Each number is 500 + 50 x the weight over its row's rms, rounded and kept within 0 to 999. Layers, rows and columns count from 0. Numbers have three digits each. The size before them is the row's rms in percent of the matrix's.

# v: layer 12 attention value, 128x192, rms 0.0815, rows 60-95, columns 0-63
# o: layer 12 attention output (transposed), 128x192, rms 0.0946, rows 60-95, columns 0-63
# q: layer 12 attention query, 128x192, rms 0.0866, rows 64-127, columns 0-63
# k: layer 12 attention key, 128x192, rms 0.091, rows 64-127, columns 0-63
v60 093:516510532556441553512511514503565427596442485501505641503537366567555546476493471512488439478529430488472509372495505469500462543465534410537565584413526536548462445512587484494478435474458519
o60 095:433444536551556427490469561501456598438503495483451419531491515413523525448522511505429409438523354605442536532489477450496479587539488545511413460541511503559478514519478603559614532567476509
v61 105:530512422600494540517476557520355447535469522500519415438519436499585517488393441508504553497522457446492612557476456514463533476476568489500545521472562562551533531525473492493428543445533498
o61 100:454512543424524514415517423466454526436545421495447495514514535416497522470471508523479534491467611472503412464475464417445457477505446452592361529528453456511416448520481472529536546484369524
v62 087:497390574397528577498430515490535479514517600482483548527471544620449462483449457416474466590470459515466644519574488521508477534417488540526477578459446483538440495483504538489634620460525523
o62 093:378556406532374515549493509504400573502585561477460474486577448455450465502540463524617455413405488503531529461513516497461548496595458449581553463521482487594544468519557534532473458578551387
v63 087:456555553437466522547443606498555428422480518470467492445582448570552486447580501489545568650462485431576512486369460498543426481528535507507447520490512573470539493521449462554481552492537470
o63 094:490454476443514539543432486576570521518569529569514469507478533532456457458569566484519503413407482615471466536485523514540582423494403534542544510463498443509429549482588465541566531503526528
q64 089:525459559423506487504628428503486538453571497551522428398529567504454559574504603542544447499494516541489542517502533465533495525480476566545509440506436531449529469523418543521503547412549512
k64 077:528528479452637516474474538534558476417442439534481624500501559543475503497496570564506527372478594501452518591416352478447525477519517517513459546443505528555492499472509525477487499528505483
q65 078:432578528506511524410525503502484581470480479487518491496491448421507465472567601520566604488486452422508425501509592541439514527478535615506506600516510522498557429438462448486433611527503529
k65 077:484507430415536561512408548489452481503549538499547548568452544513495443524485603420454380430485464517512465460422463463521401475425419459503416544550406576454531534420458598384537499492670510
q66 085:526449497472557522484526469478480525437561474524526473451514504472484562570500493453482500546479540502476516557475507450444393529476435527454531446512478505535495501500479555445559627493506535
k66 088:514512529532539465535484440540437490440507468520413507524580668533502431543514582464475520439446511557456441468441502395520496565540508485511492434415448481427527490483420569381606528471478477
q67 075:530419485455620416435592523516627575567519494560503462430468452405408487379485506515489536518504450556559486470520570593552520467460583518492457475521534440506510528431478505523446547572483491
k67 074:491526468455368585506407508574363426472576474453468500538527441460456557593440400502443451605551563560542483548509445529487494453541431471429485443509496536554458551428548462540544473501489501
q68 079:508352581526551500489522528530469472459493528502416495640445411547432481559467463529566528571519467458513478552442549569420502409417533536542475581445515592550488419495426515492453531466491471
k68 072:465572488453512526467432505477494544524534455428577502572525518407648497533595459516519476466477526461479489588447546468464481482583493474463547436531520480402443497407549409417479482472470436
q69 089:466524505496507523496430483542441513521480562481454470519537415412473456457589563518577596492480517492418508489557545550473560533459511464444521544465477468549535383526491572515460485475492512
k69 087:520546517421498429430466462494544565504436462461488537520537501499390367478527473548601530456513513496451520418555602564539451469446580455533518474503502437483519442588487477592442487494499467
q70 100:667480398525485404605566507468522553438574507518490542485588450456482572611563442451514451463480497565541535448502490504536515469472373485539463518485488575540451461507486549505537488526443453
k70 098:502605399515524457570527515454562451508520549474549435529535496610669485609480525534419517508420487475477549486471424493470484470478539480426461458421524484469443402602573462522585462559533485
q71 085:399528535457502574431388546547572492522473417492492478489455485531531539553463533499452536563545537531482471498508549486516596504485524540539489490467523412504617620525434495509442456461464581
k71 079:519450528461508517491550427499499536533535526500546513457481430496448412451518413537442529564533553438485469558571555590531399499542452528430643496479592469559544473503512490500461543543427525
q72 088:416465577536426536461454575518571434407524454471582569416518541489574630460456491489485452507548493461591502476411490488544473459503539522457529503460539490526558532478469578487443530523503537
k72 082:471527448382543507480555467485586486450468546501451486477573560471582499560530511613492444487407555527538484644512441590513449494551531509556490512599517570502450491466581478504484422507510466
q73 092:482469562451453592439449438511480485428445485501488505471465404589559470532497534388558423462563502466555441460521493603486432522496473487491442572491523488440563440502488482579455499492459516
k73 093:485513485471490526467502433559520562460557528569505523519408527447582534501488455505650547527536452389582487438492558533525494449522545503502504563529513507512596437580487544521496596547459589
q74 098:492453524437506425434491571477467463522430543493451504575421576441495550505518472518552530534541618513561437521533532493513438438551497529403472543445449377474383434468530499475539517553499528
k74 099:515443419466515542396436488525529515429508519593483582589471448454496458627459351562506469496558553574511478454503531574456495439454529513423542588485515505532451411578456534545434475486496520
q75 090:518432493595436484558512505484481525474486404528447568462566505586466507435537406458529514378489507462540402503519543457403515497408508510565439520525648437565404513520516439580449483496580531
k75 087:491481565510492523455463485554564538565474467478580439464523567426430462443543578550518457516427411561404495498564546424554502473436446519416497543580374540520598523481528469424601503547444529
q76 102:547456500496555432579510545481540533493453441475521587536514512520521441514540513546471486540428516486524419462416537535553532508509491587609457541371532460554514534501455598441580550533549453
k76 099:381567547538505499455545438496530500545543605529592471481570463476508526520569545550417496515481519505568557588503488451530529463607415519532594504614429536415421521499582424459499538470498475
q77 098:573548496491473481512534528486498500449528540381446528484478540623499588503569479532543597550474438499464414590464459430563532481444502573489506478464523457527517483507542580512518509444509501
k77 101:503484556558432457446500497502524550488487502572535521544628534472498507488484510526494412516491503529526475407568464567513516510435476485514570436473501549553530468465477448390540318450523388
q78 095:549557540363530540477451562519541480454507525529496643547477518539531477596480506566482536534476438522529429557552508581564428472549487517498481584557523468490480489434528524475514516521459482
k78 095:531641476454507529506522482546464467456603523478639587488462431468524524633506501583421442410502552603430561452490508522523582372499527527462477539518450464421491482512469542609522500501521537
q79 097:515476450474563517536488562494496505477621520580494415447489501637553525625461488519468500449386449529541513406478502359488473523508528453553478452451490495527445472512540495489574562468586490
k79 096:520491504471532568523543523456497481446458503399593511490462528507556505624446519541479505508460513544504473550547521461551556515440405595478592378536426543454559568416509480587533662511460527
q80 109:505568369440490439617510559517440506515494515485530553448475607567605513530536562514475452518439506478520427533541497577583564479505527453519490452518508419552524452415516500504519554516525444
k80 111:471540550490523468583487440503455556595587596505481526516386495549502492537545525541489553435524564598479564564597530456518456459542530463462491405487609593591501502470479519532493520520582446
q81 096:438532485621481566438535550500512444504457454549440470461551476514594576545479461482530464612560529440528465429583581531537484512513493517482573457509458401415515511422413505538406563489470517
k81 092:498401517486440546459480471508503536396533499517469576457454551519423418406392500505524543585476526486546400444510526568465490522585502576450543453560479475589452459419459454536503554538478539
q82 107:510550441507501419567556541552473528483461540499539517534499474465591554601513487562412440543423524552557572393513370517547508523519508529522525509521506509550434496555527487406510535537522394
k82 107:535560521509513451615604500487405539485484490486544555400487504485543543563394455534430505469542547493517493468561502483496505527553498546587527457546466490485475485527542469517479466514474469
q83 099:432464540517546516563438524526431422506520489504522500475590472551468564579438443509490398465499466415434472479418532577470486536402598591539384546520586468516508490561454487473514526440538475
k83 088:465497503470538557416479468473515469473452561637429568478529566481493443442535455522543424450588493443444511486534438524554437466500482474545518557443481526445497474557583510457447418504500531
q84 097:573463517580464506449524553462453512443452476476502587424486480474537517444540513463491580541500508512475619542491432488492516507529566505453482436403572554490533556530572557493538434562455475
k84 114:489400501527519433445451471393514512505470491536457496479520535463573570536556497419579503538533480487579522522559489452441510505562588434580470464430465538552455452533538398504557407411448505
q85 104:367591589547524542430482489510448513504434535500458460632425448487549536473556486503564497540542583532501472393482572485569509440415465531491501468464496461562487463532503416484509397555509502
k85 087:470549533448461521487528535529443471522438448505539375541419497498473434458569473404467499572576555416469533563599593489568527513544535471443622460484550551373498592527503537513495527531521504
q86 105:437511508462524448597494541473457413457377455461441526531484461521536565551537497433477515504483515529527487524621523568552562542554544661530493493507526306511414538534494500438521623512509446
k86 099:514531527395495472498444537548492563546509495388477506503467557423474546536479505485504521555487456490540356538538568487440475471571497543452489524496495486532474499414527452486457389567434557
q87 115:576519499473480564467484455472550430485542551457522451538545444566392521500550550474469643489530397542478442525516427515463442543501573529510471624500569492568538492384430505555465551442529513
k87 108:602517570412445548499501456544456450479498473507554435421590562472419450525502571496539467453504487527506439491466480529474518532512522451485505502552579514502526394425480422535467528483515515
q88 116:530606483386490431484615485536517473431534511479592504445419518440534487547460500526437496449483469497485422431500406546545550440547478575473489567495509479459574431529535465511490595598552490
k88 108:536503427435378503519447472504559547442470473492485444532441457492489470444525444451564491471469495516511470488533571570489537473453552542446446474479544453490594489556500508625549585507526621
q89 110:477436534413510468512447567453548516369538535559520460422516489397443454406448546468499497488552533475468476477583464540518633420559535539499463497596504444417586498496556450531472448421499534
k89 109:509560491548551471523439448493478503479482523534481463463440468445531368410432525459589454475514514516490500494572488524466493438417487503494519564524550599498554438452461367511435459385465600
q90 097:521475518498549492456617463476525494426420550497466524512559498568538553507565477583496539486490516478415457463502466407478387432492427476472530515550629521454453562481479493519475445531389436
k90 095:574498544588522442538440495466538518532579432618548528477511452447502455468465586470476472561541418519441483456533455490415438465497487444610522570538513481442468510507457513501537498537503447
q91 115:491538494551451377596566476470455490533621520548507544495556497436436480548510493506547420551433446512512453508496446557526475474578490524508573356545510505478402549484533542519425467585399467
k91 103:528513410620514421575473475529425548557581524554515543549480466449473472529431502583468489434525576517573522485538502513553410464486462481613469503455506550537470521536529553529476499500442442
q92 117:522561444430498450544555513534497466425485508509511538465494512577612471564540442422447484474516534526470501484529469545545501586564478520458521505444580533406526493507430538486428582515511495
k92 113:538542552459475488429568464560444520416491495480583551553504499459410513612486506435545488419555466588544504523519514482522472515442523531430482485486493572519488494532429592523521491551435551
q93 107:531529596463432545514519468482495508581525451478461409575623563526451548490462531489521453497506480510507518428431490510470480506457502410507512516418559557557469454538496577487470464489567471
k93 106:505477513533447498493510485530521490527453435504429473500548546452423438507553592489491546468545538409438426441434548507517512588568448476546451417457514431472519531460607496513499561519517470
q94 102:436420420598527562487476423471527448521463394514476592481538460429406601465466589439535456571606578442525529463492527444504507466536492596467522500557454522435490535492531475454447492500484588
k94 099:395432437485535534550528425558527469462512469512507553524615469425364537508521496560462520593481559483540512473512557453455443515556524476552485611527521524538505426546534486487475503531475471
q95 106:510633467460482488513456543512597442601573575542489512530383480611555514446461505496493450549473552542502518494448400509520527486467531600549533498542444531466453524449587520446544503440465478
k95 100:588506464482499527472490520451470466417532590523445528441583473434518486526507436492556509512577578549544496460520510565513541512453495578510528496555540451431494590488452474589453519546485479
v64 093:480466465496553475515437418503422524398417483483506439540537427463460496536478509544454553573506506462538540527532548592489456460466504503495472527543496638488461565569494404477466432442440494
o64 099:480508527456505495536456501562578559556540436499451487633550542471430406433512490447514540473416481468509510548512605514450538528427443488543486555442499561497481404571454451491469579635571469
v65 101:495466520431539460486420547501516475420515516489524587431445535506492437526569504543508494443492540433377534587495534517564553533485543432567494508473573440498510553445518446542500427436557503
o65 110:467498442464458488453537507472514552501532472542468535463457590435525531489526424450506491462415566535626393449389417465428503527566478594546546440497555509522544498493452516492482432591498539
v66 082:372505547608459508464488529515436463529492512510481493448502549552542427551523628484505419491474601439500620587459406572552566536470522563442492412483475505492468553589462549443540532567489479
o66 081:496481529524501433466475516446515426502490541452581463512440467569489574521437565474492446502498627465463507468506440529488516457552526510490587518460571452532495468578565484503517526475514500
v67 085:520497460478543435563431455511498458552445532512484530486569480524497396482456578510496468578535525494510473521435480601575486497505515486473523499464404511550445533483399528513471425539507519
o67 097:553523474475433483518475476601559505448538494481521494454378561483443460498440429424433539436467532630489488564459439488471494551592554506540470572460544474536473429507508496512375569443465471
v68 097:599433401537596554478508554471588381487549484472495596598568538475480491501451406505467448560498599438522441484500562516459502478484441497544475574457449459497416527507471421499542490521521506
o68 102:483532536429544564415501464517469557573544473484529452506489424495583394464530515576456537455485578571533492427459514482475518513488508471521523487444501440443505491477558438509577564459467605
v69 092:449502457523500364515553506472504487534550490499457529498556600589535575470536434538534472488504442552483499476432469441559443530470488551502496472440604560514454440473481472485522481487535486
o69 100:520413467426537575472527491518442418465458505533471506510430538321481517545443552444501407547457540582439440543501532497509514504514490533504493494511443561516539606530437522575493501456417454
v70 096:446494459465455492477571521517475456527442506488498449489562459359522518525506498482524528519502450495561429470486537493491472531456486533502551473515614516472509486459408442503456418549455491
o70 095:576532410611442488480491487508458435518518537460560371527457473465543514560464452601500493403516463511579598475510585417594502577497567415465512563540513395490577497526476550553535461522463502
v71 087:605456425515428494515368495518531472467517470489492472556434460510550519498519497559520580520511533493406406575520505563494593570514502643493424438524428504509604514568410513514393585456459504
o71 095:520428515478431529537490610493541485466510511468594646525507508472456479467452489465449538482539494571438588478422389455610505463629524460521474474479515446514468514478516417433523501532501358
v72 106:371534532549518522536622551505491486473461510522510444439475504490523440506545507482500455628508481514507596434415513440448449443481484450516602358451482510459517542441520541506413593537481508
o72 113:542592515515379500523553446460474493405547466430522560457406494546522501496463482441480493444455477478486388499560512522592581511550535561464435456538517461498531470450584503536539472498505504
v73 088:562572458426443512480495502530518591514444474494521483441515478541494396505477483509492483561502612484467495449373469471585480491544524553425512602488439443583556477433543552478492594481489506
o73 098:450495503529464444516519486504593429404595545493501527425437514551508589579492552485410488539510571537524445524487546499516484582390592509554514494454546574538547567450453508504497531485406540
v74 099:563388487485448529527532482488639536492448463496484420489536460490583520502467519507474519551496479439514426582559465565565494563520557483522486494591558445619500529498455553523494474479454510
o74 105:509578397542556537465384505516498400500508617523456529479478455471377442495470534409445515484473555558528491508471544511517470485466540476544462535487486526528561471463659418484535449532471475
v75 100:468503383605427533456505514485465361568491541474500471527485462408516558436432506539521406490487543485558537447398475499461534508493415494433563468495418523488419506506479505472532438557436513
o75 106:589518429470437505484447421512488509483511452453591398563517463571552548623512491537547545539502466491486537526586487464583479580470568509415502560422442451533543524462478419506476590503506540
v76 095:502612508513576507509489539478593457493485477519483492488524480451379476474512544501494499431488578563540478517456532433555545525539482505467588475573462443507421489431554479508426585527554495
o76 109:420468469549513497433498495543452548482528474415492437558433433541456489454484526491598557480456417467400496424468540539423541543549470501556457549489593482455477459472493521507474509450527506
v77 101:660370462552523501534513537481554597550486498553518567506513509516552443453418471479484447520508528504600462440523468569559551512481548410507507457510499492587361495453500495473504426604461506
o77 110:457550563376348572462421435542488368525522544508466461554538508530483510525550499499515455487490511529467459498482413529511475520479526580482557584514550478510605476418355499459412470459551505
v78 097:455502619554502611466521498510526429446595515509481558447579513531601573552541526502524523451491485526428485483542537471569551531489488473480522442486447520473497471445443459508567462525553494
o78 107:440567427478491431503449456447381473588386417497468461483565484456463476470521474478566424538572523480566471419515515527506454457521509508637551472530499580528486455461531468553465551510550454
v79 089:595526581431558531518470478513421516597466514473502595493498665535506463505518522475514525486483421517397394458423545430484534495476459452461495534468473475585563458533473579529488561536508498
o79 095:469500518459462493491550465483424565433577474560424528553461478535547507388444474502485519627410572554538540485465448503535483471561522541531466422431584510526549555563458487459525478572523482
v80 102:451539544474448517476439443525450519446457529506503432517467428443526523507428438523483563530495629430509553594464446482456499474519511442498414618394533427530591552430479448521541491456578502
o80 112:534451485633553485480474542464573539579427479490522398454513531486529506449501439593448576473483494540432467441484460371481439486453445485586586496506527509471510527547518525437461494642459418
v81 108:500565535511510450536481553510413488567472460532516478485429484480510465439521491471542554548510433487507544388457470458482568556509548528529582545437589504546515540544461434512506508479527493
o81 114:403559463534535531507563500554394565490552488459375582450528506548513528534550448542528447531498490496479531473437456490642471484501413548458558364483526468518563499485418589485447505628444408
v82 085:447519380522595511531545503484510477484441428579518452527402512506580375537470568524512460535526516488522641544454497485381574495506498517489495422518501470528381524549462611503519532449557503
o82 095:487581631470524478501482466515459453642591585402480464433507539491547556537572387467568464450499450519475473478440440585462685503494487617482535548458587519482552506468464472594512525457492589
v83 089:534406441429561525485480509467478481495566483530542528472480505373543545526470505533517458614489459391521509606552520530551483446464502586484547504523547518469482541416565492499599544488541529
o83 094:441637479506479493545562371512476503564465550471524448452569512497454500509404538408458413523606467519564421434464495438476475463549546559483511499483564620501503515497504466565439479592498488
v84 085:477572543434570451529528542490545507459542537467559508480414448498509513548495478510526490489489508477488494349570522483415559635506565463468464525491511468502546464556488605529631579470474466
o84 093:491569528484556455511504571532438502530525448527530453430562509489531510513532537408473618554525456555441468461524528522598498568463483480480566434546428550484536457515503521488565452532524427
v85 093:524454511545561556503520540499496424551503550512466511430533479553502504416436529476500489443459518583479519535418412451396551532479520521492693523452584563579485513538486549518513610477490492
o85 105:519406500464441506510489512569545455454461504479501534389533442562538503498453553508442465556527485438500488439489526546512451463567482463538445626519542534527482517491485600535539568511463436
v86 088:437421449621519443475493452517530475412518502483474516513510482370421453463479479471513495502513590534446497490399650427492416478506478595514464485569522567478478572535521542489528451584518498
o86 105:488538597547486540500535558513474566481458444497638551481481510469522552484533543562475561477486490557551563540493448531503510643496430421471527525503477449533530522543493535504482506476473417
v87 098:422507517459467502494469417516534480489544462500498656429549448509480441515500459533436531546488439518505483492509503518437560456523490532516449522374576438510473416534476486471475490540467497
o87 114:480458546422596494464466513475513544516497544485477412493445530463452446480465508520515511480469554441476522457446495439521429489449472497530558401526474539555521453580634530515559381408526563
v88 091:410497399550511462544466429492532445490453501500528508465390502578560501510517483480525439522504445476509607544471446472474541481551555553475502416553502581435506516452535481485460486479518502
o88 103:502531504580490505511547508491490467663463459463549537510533550442504536513578571450554470554525502521532546392497521526503550546495530556400496427525430475562438494461442463524479549506502589
v89 095:492458489620586543487495424478496518523420596495465653509501484454467487506547587438495492447500470549481552457573608445498448478531495457566505540440498532417505493561470473519511441481519506
o89 112:485508576370496435495604507419473464566496542461475439522496495494488463518565515511528548586372510470564469565521501596564442461512488548549482452530483497504464501444589556499509493459645374
v90 100:521515559456504570506626515491543435512467556517514440436567485476445482533509552517514542574496460484443373564445564543483523488426469550493494445556491413440568516401526512523465514515522501
o90 112:418489475518445430532424557477413619488485499544542487548404542481580589488454523479434405408478429584545553496559463444529446580510473444437536411491468528525421629576555518494520503535469520
v91 095:437546522537588538495477473500519427531555432543484586483420460589394592474514579482474513487491594546571451468457418543478531555524530475430567580443487488513576382555403487494408495495451492
o91 108:555431501487478430481454578502526483480530460425550505432504546506503506577449540518534538520624504532431542435501432482617604486494492514493451530483356545484458454494469574454551559514520441
v92 083:665441543442543526445493455511492486450460590465476491435516465406446568496468484527477492552471543522424541586560513530545451480577478522538484507422565453473576480556467508529521387469490510
o92 088:477412480555538545496559530541509500587433416577479496548532464560450412518500509491501506490480448569519556425452515403447464529481444525562457492554505449510435473473557491495525492523574434
v93 101:529531526493507485499530515481443470568460496479560530480525674406488599487512500481518471529484452562471476446473444421498538495525470445440519387490439495447524540384647548531493535568437512
o93 106:472446400454529534510520504527456500420491524590480496517480492492693478453500521550440426469404556440535591488561521520552419505591516548525506561460530386529545536513456457522510525451385596
v94 095:597475520506481436515410546479484446535475483518498597521515552632564507485463482531468427464489597603504461546615483540518527464526528477557516399501423526548462566482515537445448501480468482
o94 107:484523591529521530477475546510589520529589505470488564566475445418390468519528553476498469504483534397465547481464483561500448388473548474526442525478470488450547461567429479603521534428540641
v95 099:581548376509551512453538572518510534473502467481504570534446553456562470464434402548487496427480441509453453531464462524507474468542450447496620422398494515490599480488568544436513507408505516
o95 115:483441486451481543523497473444426427552484526513362511406522521588479499480511544392478528519532414580526452443494486556506483459503535468574439458537499421545462472497544514554475547505515487
q96 095:427549588523413466427458610493530459507560480483492487480438462489613513398569446547524603484450442492531565443472435582524479529547498407484494563479469477450528492512476525577496443447491507
k96 086:530478576450433471470471526475514508419527506505541540503591417545575419471566369467481539514480608516473546597466529518499385488472540514448602514437559495557466516555494481456523503542466528
q97 084:497470469481445538535523514522505510526529444459543606536463578503493573497461448404524469482507490560472515573554463500521418512536472438545418416502434455516541649515521561506438496504486524
k97 081:537512556435505519516440506377470492439544509547492522431469454511525556533605539500523551525479453382519534439507532534490546515523549580471463547482524453561530544488479470448502448530507498
q98 081:528571506496571500479498468497565525538435450555483462563495560510511486470530606522526593520558501457530435483466540428487529474451481528469443515487564558422423396448460487484436545597452497
k98 081:531405491524501484511530453499471544480490519453449467470477559528479508420427447524557585519528443526474441565473469498501471523588464502603490483606545531439421524512543591474462494454544534
q99 101:394582634531463572429471561487595478547568500479504474554434477459543395472506483505532523493533440484569490401512533537500523543438548462387511577470482526438570392520531507542496421515526493
k99 084:522562493471479463503448547457465537469477563466572548492515511478521475490493483506454500493523518545452500586497458570496435482596451428494588428526572578522488418512519435562545478430457596
q100 081:431491493421405419579528458478517604492537415523528395491534417460397491533490474497443453403454525496505505504515516540601466496460458555556540530496388495558496432526482580487475556591520446
k100 083:451566437582569520522578478541491391500423611515525481413431568516548517505454564592442507508446543448619454523478425415517596517397465539512462513544491523535509514532522486470472493497573481
q101 090:424394513523532466534541417518490567433446527531549477499484510494496518534497585492500494492474504531569526450623590523468449384530548537468541541489519589358502496516487416491443462568428534
k101 082:416501466542510433495493558464490568489562476492565447567469516484494477487495416493584500507585580456473497499508499467531567538358505497495517649414405410609466504528428517515512545579481459
q102 095:505468458494631592481427565513524460526467550588428494520500548504502527528434569455534482486591593400465451528489463455403493493451536453477432465472615525519568402529574440461546547538481545
k102 105:500515503620492500463522453478576477461502448465485504533457505519473480459480390575543522493616487546449539537449505463482567494548497472424508583565576433523485481434498442521508537451472572
q103 114:451567460448482435451505540517512496545544514575426450450443487455480448515591482526493556470512471529584461391418424527512540558497545457469533580399515512479562365503519477505504440486480493
k103 098:535538509422412538425507514378472478493607500538451555519439406564512492513415435475625542534547507458514545511497574489429485506518535513421583465465564486465472455505523503670537475528458509
q104 091:511577502490472496388470519509477505506500449530526426540431559485558354454482437447420514538507587481513511470519413581515521520475537563496501540502530508545482483504510547439556420380483528
k104 103:455464369528523503440466450473531500441488500648488572578506548473520487544466443390592476509525560511491469511527524557435431431625468523484483520455457468457552556387508434568482538509410580
q105 117:525392537603511556513444468565435528496598523423513521495513416550433466521480533590488443395418439531507541552422594511616430489460438516517507542504502547498532543583506504471446529486556471
k105 116:537540519531464509509518502600572588489508502553604443477488532551543448553454517562365485521465528505520471490560470522475513526452468549525539512438509512563499583513510528462506468458502441
q106 109:481421536462513600422373564545486474380451544498528501431501400561547560509419482445512494442542563537428397494421511438493499480496518476467534541478474581449502551528526565488482498484486537
k106 102:546460437455469470528622450527583538436577510417546540551545539439400482456533471615520526461569471491492559409637515492507484531494508447416462511484643507551493485536545444502460536527423481
q107 094:585493581533462613445517467483579452492422572448424492551450491552466504495504500445502475557532538550530454563531540478528534508457542510500515521509557557423477471472429494525506485471451558
k107 098:519498427466476491501421483443518613496447438519393435437407537509459486423464588488576431501469466518421533534449474430535605477436447483363470603457433509488432517540455529554526575509499556
q108 098:466465462516477491507526534529514484522541443492484532593552477410507478402431409457472479461444554506566463519503517522548391571537541466493446452498549408518423493553549504510549462565475482
k108 106:475493407481428470551494547553425588510487549499548485495522511449512547518508459533478406450535486432506518506664458558584519546468513447514467510518458488528487473573513477500504514570563430
q109 094:527482495573512551590522554528469539431520528467541504396422464583518462474503450506480495544465506526547548469463528448478510452507466523623498414523513471512491547493472506464475549371536464
k109 092:397519395493588465503529521462517311519514529451486538532435504543518565465515484452485525482523406362562543466522401542581442527537541406512443472450519543433490470527465565435543439577507481
q110 097:457569426475427485566528540540568513465528426475543459525448516548625402544520533578491496516438481540508434518541527411575487504459437525480490460470413425475455465479601517457544607400554492
k110 100:473544404564438503585414488551502442529598505483468515489460512509557432572461516489485406496481580534596462487519571548523465507410476442463506542436531516587485473449523477475445450547553478
q111 105:495521439457549477460428545501500530580444544531539492557469502485515479561448488564481557466476575513487508596495492474566496505500472481481495503543499549451377503532497589453584577543458494
k111 106:509490409516455415584492546529431612488503527484609510467502543552576489582538447561471462432514497481531557462570534508459618493588543543482478498486394502531448498591617451527514498472489465
q112 098:525441562494561533432381499463469476406450524488489491473528484522491525471532556452549521463542513506528451546521587547357499437565518467458460436512493455458440559476503549563406570527466528
k112 103:456525442557480501444512528390515550533487500514476559454541495485371422416555446559579450513553460531585501481467510403479539480501445475506474438516608545457494449562545485500509509457478527
q113 105:522574456537528468564531447445412466575481586626515523529480557404505524522489493431536555645528560423491557533524546535395518520576550519469510445432479570424438477490557436465428541480554510
k113 094:430485429518467419523599473536503497490514503447491419555550519416582499531522514533437550499515417459489587472519405460441474528621487533526468528623438556471556463520554563549475449489445432
q114 103:400476585441502496380467554514499501480468439491483476510486543580567495523502552531495511508549504482626502431476636451499423507485533592571483546460589526501499589518443480472444466582484474
k114 103:596523468457537473440481482548464530379521517580478562497512594443447400548506477557520460494496487490497513581502515466485490557541429537431540564522519377550518588550430493366526570516507521
q115 101:389568567507494454542500539492461495497432469513505445557493568479557577523460585499527473534530558460502536494517494461443546563543537413514515451527501546499470498543494486498552505509562462
k115 098:500509541473486434473312490457463503473506462507463473567441494469543418459460494513557471512419456443480572487521497542500484566517450528463546464538528561437524413563484562563589462438521543
q116 092:508458380462528477532548393520510446488550532460501485535526426459543464522444432521445427448436468540553546466473529452488511445467483608593549504471508470542519434546508560502500445545561526
k116 132:446474583493469525465486538406479502448560481568415508460537463467406567553555465446578556573587484502463560491477546520488571474523550515423512526483524469527516451424547487640519495487480523
q117 104:421472549503456426492515498427532480501461520581431474507472494592491468440465464425557586597616477466508469528563558510511563462492536536393490475395519500481538477421453428568415502459489553
k117 104:502394592520515495536517524478465514454515477509419480472546493501413513459557445434598555546540465450483492493490529489508483464532465550492550503460551504560455454527509475592520520479490519
q118 103:491522537372456521472553453512505528566463465539535509518450527412511481364501500464508488536575473540541465424553487642452574428496566479476491459456448574473557505504464471505432412488521585
k118 100:446499514535485461534502505516564569529622445437510468465493535465507563581512514493430455443476532599513541508503510562447464552451490542641504490488556478480547542596450568398463445432487407
q119 097:552568643509506520496402554464535534484494584468536506491522534544389482486514513508501520436509497508633469568502519508536489518410475490508498540476400594457544495430443571535466470522507467
k119 100:468546469527491515501583527550494550529419491451512614444517556430578549525442466571472475560457582553499487585499554411462446503475467491628452497457499524477485635511522432493486462451431445
q120 094:413459314467456483451512494534545618462612528535471479510495477471566523582431465515494443475572598507491502518408497633556564473457543474475538502503480423568547527501493471493485499472578547
k120 093:526503522463543580453583548464539466451482547564560426407473528492463502435418516485533521545465515441530544544483624563514450492567553565524472460544446515543575577502575516650516488417446474
q121 110:476573522497455450506466506512535430642566497448515488476476541397506443363610486495527538560550487529487517459525491481501579559537496443470503438492406406547565451496430473527466515568517509
k121 109:408393467511588536523462524525462468550543572499470561507543421557448538505529597463459534546458521469522484542602527512533481522452511496605528471508512518547369427518508508404524429534573405
q122 109:517513476466410573543518416540488432503497465515536539471585558549468572428474597491492507582504569464488483503550497486514389524468461524501524504487472603547481548416472630462466402532562463
k122 117:566447554520543506452536490447543532473537505545397500515530557508505458498470452426562507516538504526479530466393510438518448489583460543516450479481523472454488401484449417612486530336446546
q123 104:493570455508468553598575540510497498479513445505593602426460504464470479578587456483488556502460460620515608619533472496456526563497528596487512486597502532482483541482430507492451548553524403
k123 104:521470469642479486476485440482508480394644556501480572475496375509541525506497450417542558394528490541515549487501490468389534477494461552537468435565548524466545493557535498565472442468519595
q124 102:491424535527459525478533438539470486423561542546491426466560506498480510474509537477517445453528491435495573594425514436535480588497446564498437573551462528409495539524401578554489464492547507
k124 105:542497562490551574520458524605400536531472511474485499429568537580458464474402572562616406483524509475457471523552452518594509464499557493485446572600517447490494498394459512536435464505498548
q125 109:513414531506555433530530518569477495385461568447559436444556486519565603612551521492487419511502534478477437563540475504561483435547462467536427513363437420503563494479509475500545477500461499
k125 115:482456479420407541409498478492485448523529385459466478487516488552505464530545506444546521451602465568477467583533525554456490569538511526447580483510576543502454467428493544627504536490518584
q126 101:582577406412394538446400490487555447413466542505474619399386507568517465480590424529514470445482615410462539503550451510486487422458518419533451491508479452427503588484530461518622499481535518
k126 100:507526434519505485508427585585417570564425532537578441473458518536584465566496570507470530483509575488544453606556500542545439553525493485510469482465471512467566516546499554413440487485498475
q127 103:466487501495533407509456574587521460498445509475513544497409521567573514470480498429460471528512499588488495520512468616531502545416507424529504530535576435448510436482451468531475456469467543
k127 100:469521448416508504536457501490566511508517427465455501440488498532430544463512489536562547481557447469535482410532590565600495490466534502536549499606446514498574498563516351473591500451499528